Each number is 50 + 15 x the weight over its row's rms, rounded and kept within 0 to 99. Layers, rows and columns count from 0. The size before them is the row's rms in percent of the matrix's.

# down: layer 7 MLP down (transposed), 1792x448, rms 0.0411, rows 321-335, columns 224-335
# up: layer 7 MLP up, 1792x448, rms 0.0411, rows 322-335, columns 224-335
down321 103:56 46 39 46 33 39 58 52 62 55 00 64 48 56 50 43 47 67 56 49 35 32 64 22 69 44 60 64 45 64 65 53 42 49 50 50 64 63 36 34 39 49 37 48 27 73 37 61 64 60 60 70 58 31 59 64 56 52 52 44 35 60 38 56 39 53 76 72 59 50 66 32 62 52 26 69 63 75 61 71 41 52 55 50 39 55 55 51 67 22 35 45 94 53 47 51 56 44 43 57 45 41 59 48 76 39 33 37 49 59 40 50
up322 104:46 48 66 57 71 56 71 32 45 58 56 73 28 71 63 65 45 55 51 70 57 39 64 50 74 55 40 78 41 36 35 63 72 32 51 59 75 25 41 54 60 59 55 51 74 42 47 45 53 33 54 50 55 29 55 21 58 37 39 63 55 35 45 31 49 44 75 46 55 16 53 22 43 59 21 74 32 37 66 56 38 86 22 65 35 55 72 76 49 57 62 41 53 64 31 44 59 41 49 43 68 53 54 70 43 65 76 44 85 82 51 46
down322 100:24 33 47 75 43 57 58 55 44 51 64 50 54 37 48 49 44 55 35 42 54 61 58 44 38 46 45 48 31 61 29 21 34 82 48 30 64 28 39 66 51 29 48 49 62 76 86 65 21 94 50 56 35 22 42 65 40 69 37 57 08 48 44 46 58 67 45 35 54 43 38 29 28 22 78 47 58 43 49 32 42 57 58 56 36 46 57 73 57 40 69 40 55 61 51 27 69 26 55 62 26 50 28 36 39 44 37 20 44 27 42 69
up323 115:58 42 55 61 40 65 27 65 49 38 34 67 50 32 64 46 36 79 50 74 66 34 71 60 68 54 24 61 20 59 79 49 77 34 44 50 38 29 32 45 60 65 51 64 58 50 36 29 29 51 68 45 29 49 57 74 71 47 45 42 35 49 65 31 60 54 66 55 59 29 91 69 55 49 46 49 43 42 67 19 34 69 41 33 36 49 34 69 44 43 32 50 54 37 76 70 37 24 50 62 43 42 43 29 82 84 51 48 39 47 41 76
down323 110:56 50 52 37 52 32 37 43 53 48 51 39 63 71 27 55 31 50 49 70 57 39 63 53 54 41 32 62 53 64 43 62 65 47 39 49 49 42 40 51 64 40 51 70 44 75 53 23 36 54 38 46 64 64 36 79 51 43 60 57 37 74 58 67 58 45 52 26 37 52 52 23 43 39 28 41 50 18 43 27 47 24 55 48 50 63 32 47 53 64 66 45 60 68 63 47 65 41 42 58 00 59 51 42 64 40 25 40 66 47 47 86
up324 104:52 57 61 62 48 54 51 34 34 61 64 67 14 47 18 47 74 53 56 76 45 75 31 45 31 52 34 55 61 69 53 49 60 57 67 57 57 55 49 59 62 26 52 51 46 27 59 44 74 44 34 49 59 32 52 55 44 49 62 32 55 81 48 48 37 45 36 39 58 60 52 19 34 15 59 28 50 41 54 59 83 58 58 58 55 62 45 52 64 66 51 73 48 52 84 28 67 10 60 39 51 40 28 71 61 23 62 54 55 63 51 57
down324 100:45 42 85 46 41 41 58 43 53 46 30 32 67 62 27 47 52 12 81 31 28 42 74 56 53 34 51 45 28 42 52 66 69 09 55 61 68 45 61 40 32 69 42 41 42 44 29 50 32 47 56 57 46 97 71 48 52 48 58 57 64 23 62 62 49 69 65 55 35 46 52 69 75 85 39 74 37 54 47 48 37 52 47 37 43 24 42 59 60 60 40 39 58 35 39 50 37 65 34 42 88 37 61 32 38 81 70 40 27 47 60 26
up325 095:55 46 56 58 50 55 35 37 21 34 56 51 56 29 46 63 50 54 70 51 52 32 51 60 52 30 39 66 28 68 43 67 75 53 09 38 57 71 59 34 45 57 52 29 38 41 63 38 55 52 34 54 42 55 46 47 41 25 47 46 45 45 42 66 68 41 62 61 37 36 12 56 33 43 30 43 66 45 25 82 47 65 42 39 46 88 33 41 63 40 48 60 21 81 55 52 52 57 52 22 38 37 50 49 21 77 51 57 39 56 82 48
down325 097:53 23 71 46 49 46 31 50 61 77 60 31 23 65 38 38 65 63 37 34 67 62 08 74 69 62 37 44 92 37 63 24 29 35 40 45 44 62 62 51 51 55 60 38 59 60 56 30 79 65 34 51 34 59 58 35 52 56 55 63 12 59 65 40 30 61 41 53 47 62 63 35 56 62 45 46 43 48 83 46 49 41 61 43 52 54 41 50 25 73 37 57 47 47 61 47 57 59 36 63 76 74 55 70 62 31 34 37 33 51 42 41
up326 107:47 80 58 27 42 36 46 48 86 39 56 44 34 46 73 80 39 55 15 38 44 46 73 40 58 53 66 49 70 45 58 52 61 49 62 41 64 52 59 60 38 52 65 48 18 59 58 28 44 53 72 57 21 81 56 52 66 41 67 50 49 84 39 51 60 40 39 66 31 51 50 54 63 47 45 54 79 73 66 56 52 64 78 42 39 69 30 82 58 53 53 50 53 47 13 42 52 70 37 43 55 27 67 50 44 45 39 47 36 66 25 37
down326 101:42 48 58 69 63 48 55 21 82 98 17 50 46 61 39 31 68 35 37 83 60 66 58 65 40 41 47 50 41 65 25 15 74 27 50 70 68 55 44 58 51 59 56 48 25 58 64 86 39 50 46 42 42 28 32 23 43 31 47 60 37 59 46 36 63 80 66 36 51 58 64 40 49 28 50 55 43 45 44 52 36 42 37 48 60 77 71 56 53 35 45 59 47 52 40 56 38 54 55 55 51 49 42 57 62 66 63 75 59 46 38 55
up327 091:67 48 51 31 84 43 52 45 45 31 58 57 45 37 55 64 59 77 53 50 49 37 42 22 48 55 51 63 48 56 54 46 62 17 28 64 16 41 62 59 42 56 55 60 45 44 43 52 41 42 45 70 46 61 20 61 54 48 50 34 35 69 59 59 38 48 37 66 70 38 57 45 41 65 30 32 96 35 65 67 39 53 48 50 58 30 62 31 45 40 33 53 60 69 40 74 47 23 54 60 25 63 19 22 55 60 34 75 68 40 30 52
down327 098:49 66 46 17 58 33 51 53 65 54 54 47 60 69 56 44 49 69 48 36 28 58 51 67 63 43 51 41 54 50 82 48 48 66 49 44 57 22 57 60 52 54 60 53 21 46 54 62 50 54 50 33 38 66 44 34 37 53 22 53 58 38 56 26 32 33 27 83 75 77 29 52 49 45 45 44 44 49 48 58 44 61 54 71 21 39 36 40 33 46 37 58 47 57 44 58 50 43 42 88 44 80 48 74 53 35 03 31 35 55 59 50
up328 094:51 40 25 47 44 46 66 73 59 22 71 40 52 64 48 45 72 26 27 37 45 46 46 84 66 77 35 59 60 74 39 51 45 63 46 44 21 37 57 74 61 44 49 19 64 18 69 33 42 53 60 63 55 53 33 75 39 52 76 41 56 50 54 67 35 39 59 54 55 32 45 69 78 29 36 39 54 53 45 50 62 41 41 55 33 53 44 64 48 74 45 63 32 56 70 78 43 57 42 64 37 61 38 23 66 83 37 39 76 54 32 48
down328 099:63 66 54 58 56 65 52 55 57 64 56 74 19 54 37 35 76 52 44 58 46 63 61 36 40 59 63 42 35 41 40 31 77 48 39 62 46 68 81 32 54 35 43 55 59 67 62 52 36 66 72 77 35 43 71 85 51 44 49 65 41 45 46 71 44 81 61 35 54 36 58 33 49 64 31 45 71 59 42 61 62 56 62 58 39 40 43 49 27 57 56 60 49 51 55 60 60 49 61 49 42 48 40 59 61 53 45 63 49 42 48 37
up329 102:39 49 22 52 36 34 61 40 50 48 72 37 51 46 30 26 46 50 49 69 60 45 30 60 54 57 68 51 44 52 57 46 61 60 66 46 67 71 63 34 74 42 43 59 34 68 49 38 70 27 68 28 33 73 58 70 38 59 46 51 87 36 55 37 47 61 70 50 25 40 67 55 34 62 33 52 43 78 63 50 54 25 54 48 58 48 68 60 78 51 79 64 43 30 55 61 50 60 77 61 74 32 62 70 27 49 70 43 57 70 69 43
down329 106:38 26 73 49 75 62 42 40 44 48 74 53 45 38 42 41 25 58 53 51 29 30 78 58 60 36 86 64 63 43 63 53 32 58 36 32 65 45 47 41 51 41 75 55 42 39 57 34 29 77 48 39 73 56 28 58 37 40 38 75 69 41 75 60 66 74 68 29 30 40 37 41 40 41 54 49 44 40 63 56 56 48 34 40 47 34 44 55 40 41 70 64 53 21 59 44 36 61 62 58 45 55 60 53 14 58 73 65 73 63 34 58
up330 099:55 38 35 37 44 62 44 21 33 61 54 45 69 78 55 17 61 64 47 56 36 44 54 64 13 52 55 80 41 23 44 50 63 13 39 24 41 85 38 72 41 45 54 58 77 55 32 65 26 43 33 31 44 42 32 72 58 32 48 56 63 42 36 29 43 38 38 61 04 33 48 45 46 43 59 49 45 26 48 18 40 38 31 46 20 71 44 66 20 35 66 61 42 53 36 51 51 49 57 65 64 24 58 64 29 69 48 54 33 54 48 55
down330 099:44 32 29 18 56 46 39 52 33 28 70 71 47 54 62 60 26 54 33 61 49 18 39 18 58 40 63 33 66 37 54 82 39 49 58 66 59 42 61 49 42 62 64 53 57 17 36 30 27 40 59 19 30 60 56 39 68 40 41 56 32 56 59 51 25 51 72 32 56 49 56 41 46 48 43 51 50 53 41 43 67 46 52 62 63 54 49 53 50 66 44 21 67 46 54 51 70 69 60 53 52 28 35 66 66 24 37 60 52 50 64 56
up331 097:61 44 30 26 45 32 40 29 27 81 64 58 55 49 50 52 48 53 57 58 63 40 48 46 42 36 39 72 78 35 40 64 71 49 57 25 49 21 37 72 55 31 65 72 39 25 50 35 57 56 51 64 59 47 36 41 46 62 44 68 51 74 56 38 98 59 41 58 75 54 29 78 56 38 59 64 67 17 38 58 45 76 19 58 89 70 36 60 68 51 31 51 43 58 50 37 65 48 61 73 46 83 69 47 63 65 49 49 88 53 38 53
down331 096:29 68 40 33 49 61 65 50 41 55 56 84 48 58 44 56 57 46 49 54 73 58 44 52 70 55 56 55 36 53 81 33 44 41 57 64 46 84 44 77 64 40 48 36 32 86 55 47 33 22 42 47 55 28 36 59 56 71 61 48 50 49 52 43 61 18 53 47 45 61 57 54 78 53 21 65 64 45 49 50 55 58 61 49 56 37 77 61 29 33 55 51 73 64 51 64 42 63 69 44 51 57 28 24 37 37 47 52 61 42 41 48
up332 106:75 48 47 34 48 42 45 59 47 22 54 48 51 73 24 56 47 54 59 55 58 50 88 54 38 52 47 41 70 09 45 41 71 63 52 15 45 49 55 38 23 47 21 52 47 79 63 39 66 34 60 55 64 50 57 68 80 68 52 54 55 55 58 47 72 46 22 38 59 56 39 38 33 80 71 35 49 47 63 71 64 61 44 46 52 53 36 79 48 21 32 61 54 48 56 57 51 84 70 61 84 47 56 65 31 55 51 35 61 61 59 30
down332 105:68 43 45 47 66 78 41 70 55 46 75 83 55 50 41 33 31 76 25 31 85 06 31 30 46 67 54 71 64 67 64 45 79 66 52 57 62 32 49 42 62 23 38 49 41 41 34 42 28 44 62 61 46 51 31 52 37 63 78 36 53 44 48 45 29 50 68 27 40 58 32 45 39 48 49 74 24 39 56 69 58 66 34 59 67 40 60 63 58 35 55 58 27 52 31 70 51 61 58 54 28 32 71 61 41 66 42 64 40 59 63 45
up333 099:44 76 67 44 52 61 37 52 71 57 57 69 59 48 45 69 50 73 53 44 48 55 49 46 47 66 43 56 52 18 55 64 52 25 41 24 79 49 38 59 45 42 68 25 40 56 42 24 67 33 44 62 49 50 54 49 29 83 64 19 44 27 71 48 58 53 34 46 32 28 62 63 57 49 43 56 46 45 49 48 44 47 35 48 60 43 28 57 43 49 41 48 51 54 22 39 63 67 53 48 88 38 75 50 71 52 55 65 50 43 42 65
down333 101:46 85 45 25 74 47 54 93 41 47 58 10 57 29 86 61 35 63 35 37 48 21 44 32 32 56 55 35 35 33 61 35 56 55 68 48 32 46 62 54 41 65 32 50 65 62 53 71 28 48 56 56 48 86 63 35 43 44 46 49 51 01 35 77 80 55 67 53 41 65 56 68 58 70 76 72 60 49 69 47 77 60 76 61 45 59 62 42 51 45 75 55 69 38 48 43 53 58 73 19 32 48 75 34 70 31 68 62 30 51 20 33
up334 108:21 49 49 50 51 61 28 48 48 43 44 49 55 52 42 41 52 55 53 68 67 43 72 38 67 59 46 57 45 62 40 76 46 54 37 42 27 81 42 48 42 77 42 52 18 28 58 83 53 32 61 40 35 58 79 56 54 67 76 24 71 41 48 61 71 30 53 65 49 38 27 45 44 62 57 60 47 12 59 57 48 76 33 18 41 28 53 29 35 29 71 48 39 51 49 41 38 56 67 48 48 31 60 30 53 30 20 55 23 73 47 26
down334 107:65 36 34 41 48 68 51 47 66 60 24 48 46 66 61 32 63 53 37 16 37 55 57 45 44 56 38 72 55 29 36 21 59 43 52 32 49 51 44 42 54 53 58 61 44 42 65 68 59 49 24 41 51 40 65 44 61 28 72 83 58 77 38 36 48 55 46 53 33 60 52 56 50 12 55 61 31 71 88 42 23 55 46 51 63 36 50 67 64 34 47 41 64 44 37 52 44 35 61 54 66 56 74 50 38 52 39 48 41 59 59 53
up335 097:49 38 38 53 52 43 49 39 78 58 22 36 64 37 28 50 58 43 36 30 37 46 51 50 58 59 60 41 29 68 78 60 69 76 57 74 52 19 47 67 68 35 59 61 30 65 61 59 42 52 60 68 59 25 67 44 44 62 45 40 42 69 61 24 39 32 63 52 72 71 28 43 33 42 34 71 67 45 70 39 52 75 46 57 36 42 47 58 70 48 44 82 50 62 46 44 53 48 46 38 62 41 78 24 54 44 70 59 25 41 43 50
down335 096:60 73 27 49 18 50 58 23 55 44 24 57 41 41 33 85 58 38 42 52 56 49 42 36 62 51 53 65 49 71 50 34 50 58 76 27 29 23 22 60 56 43 74 44 43 65 66 69 61 34 83 63 63 49 43 29 51 69 57 37 27 56 63 61 41 42 34 49 54 34 37 43 64 62 43 57 56 42 69 61 58 52 54 67 61 55 45 34 54 46 48 66 07 68 46 49 76 62 19 31 55 42 26 81 33 52 73 50 27 46 58 60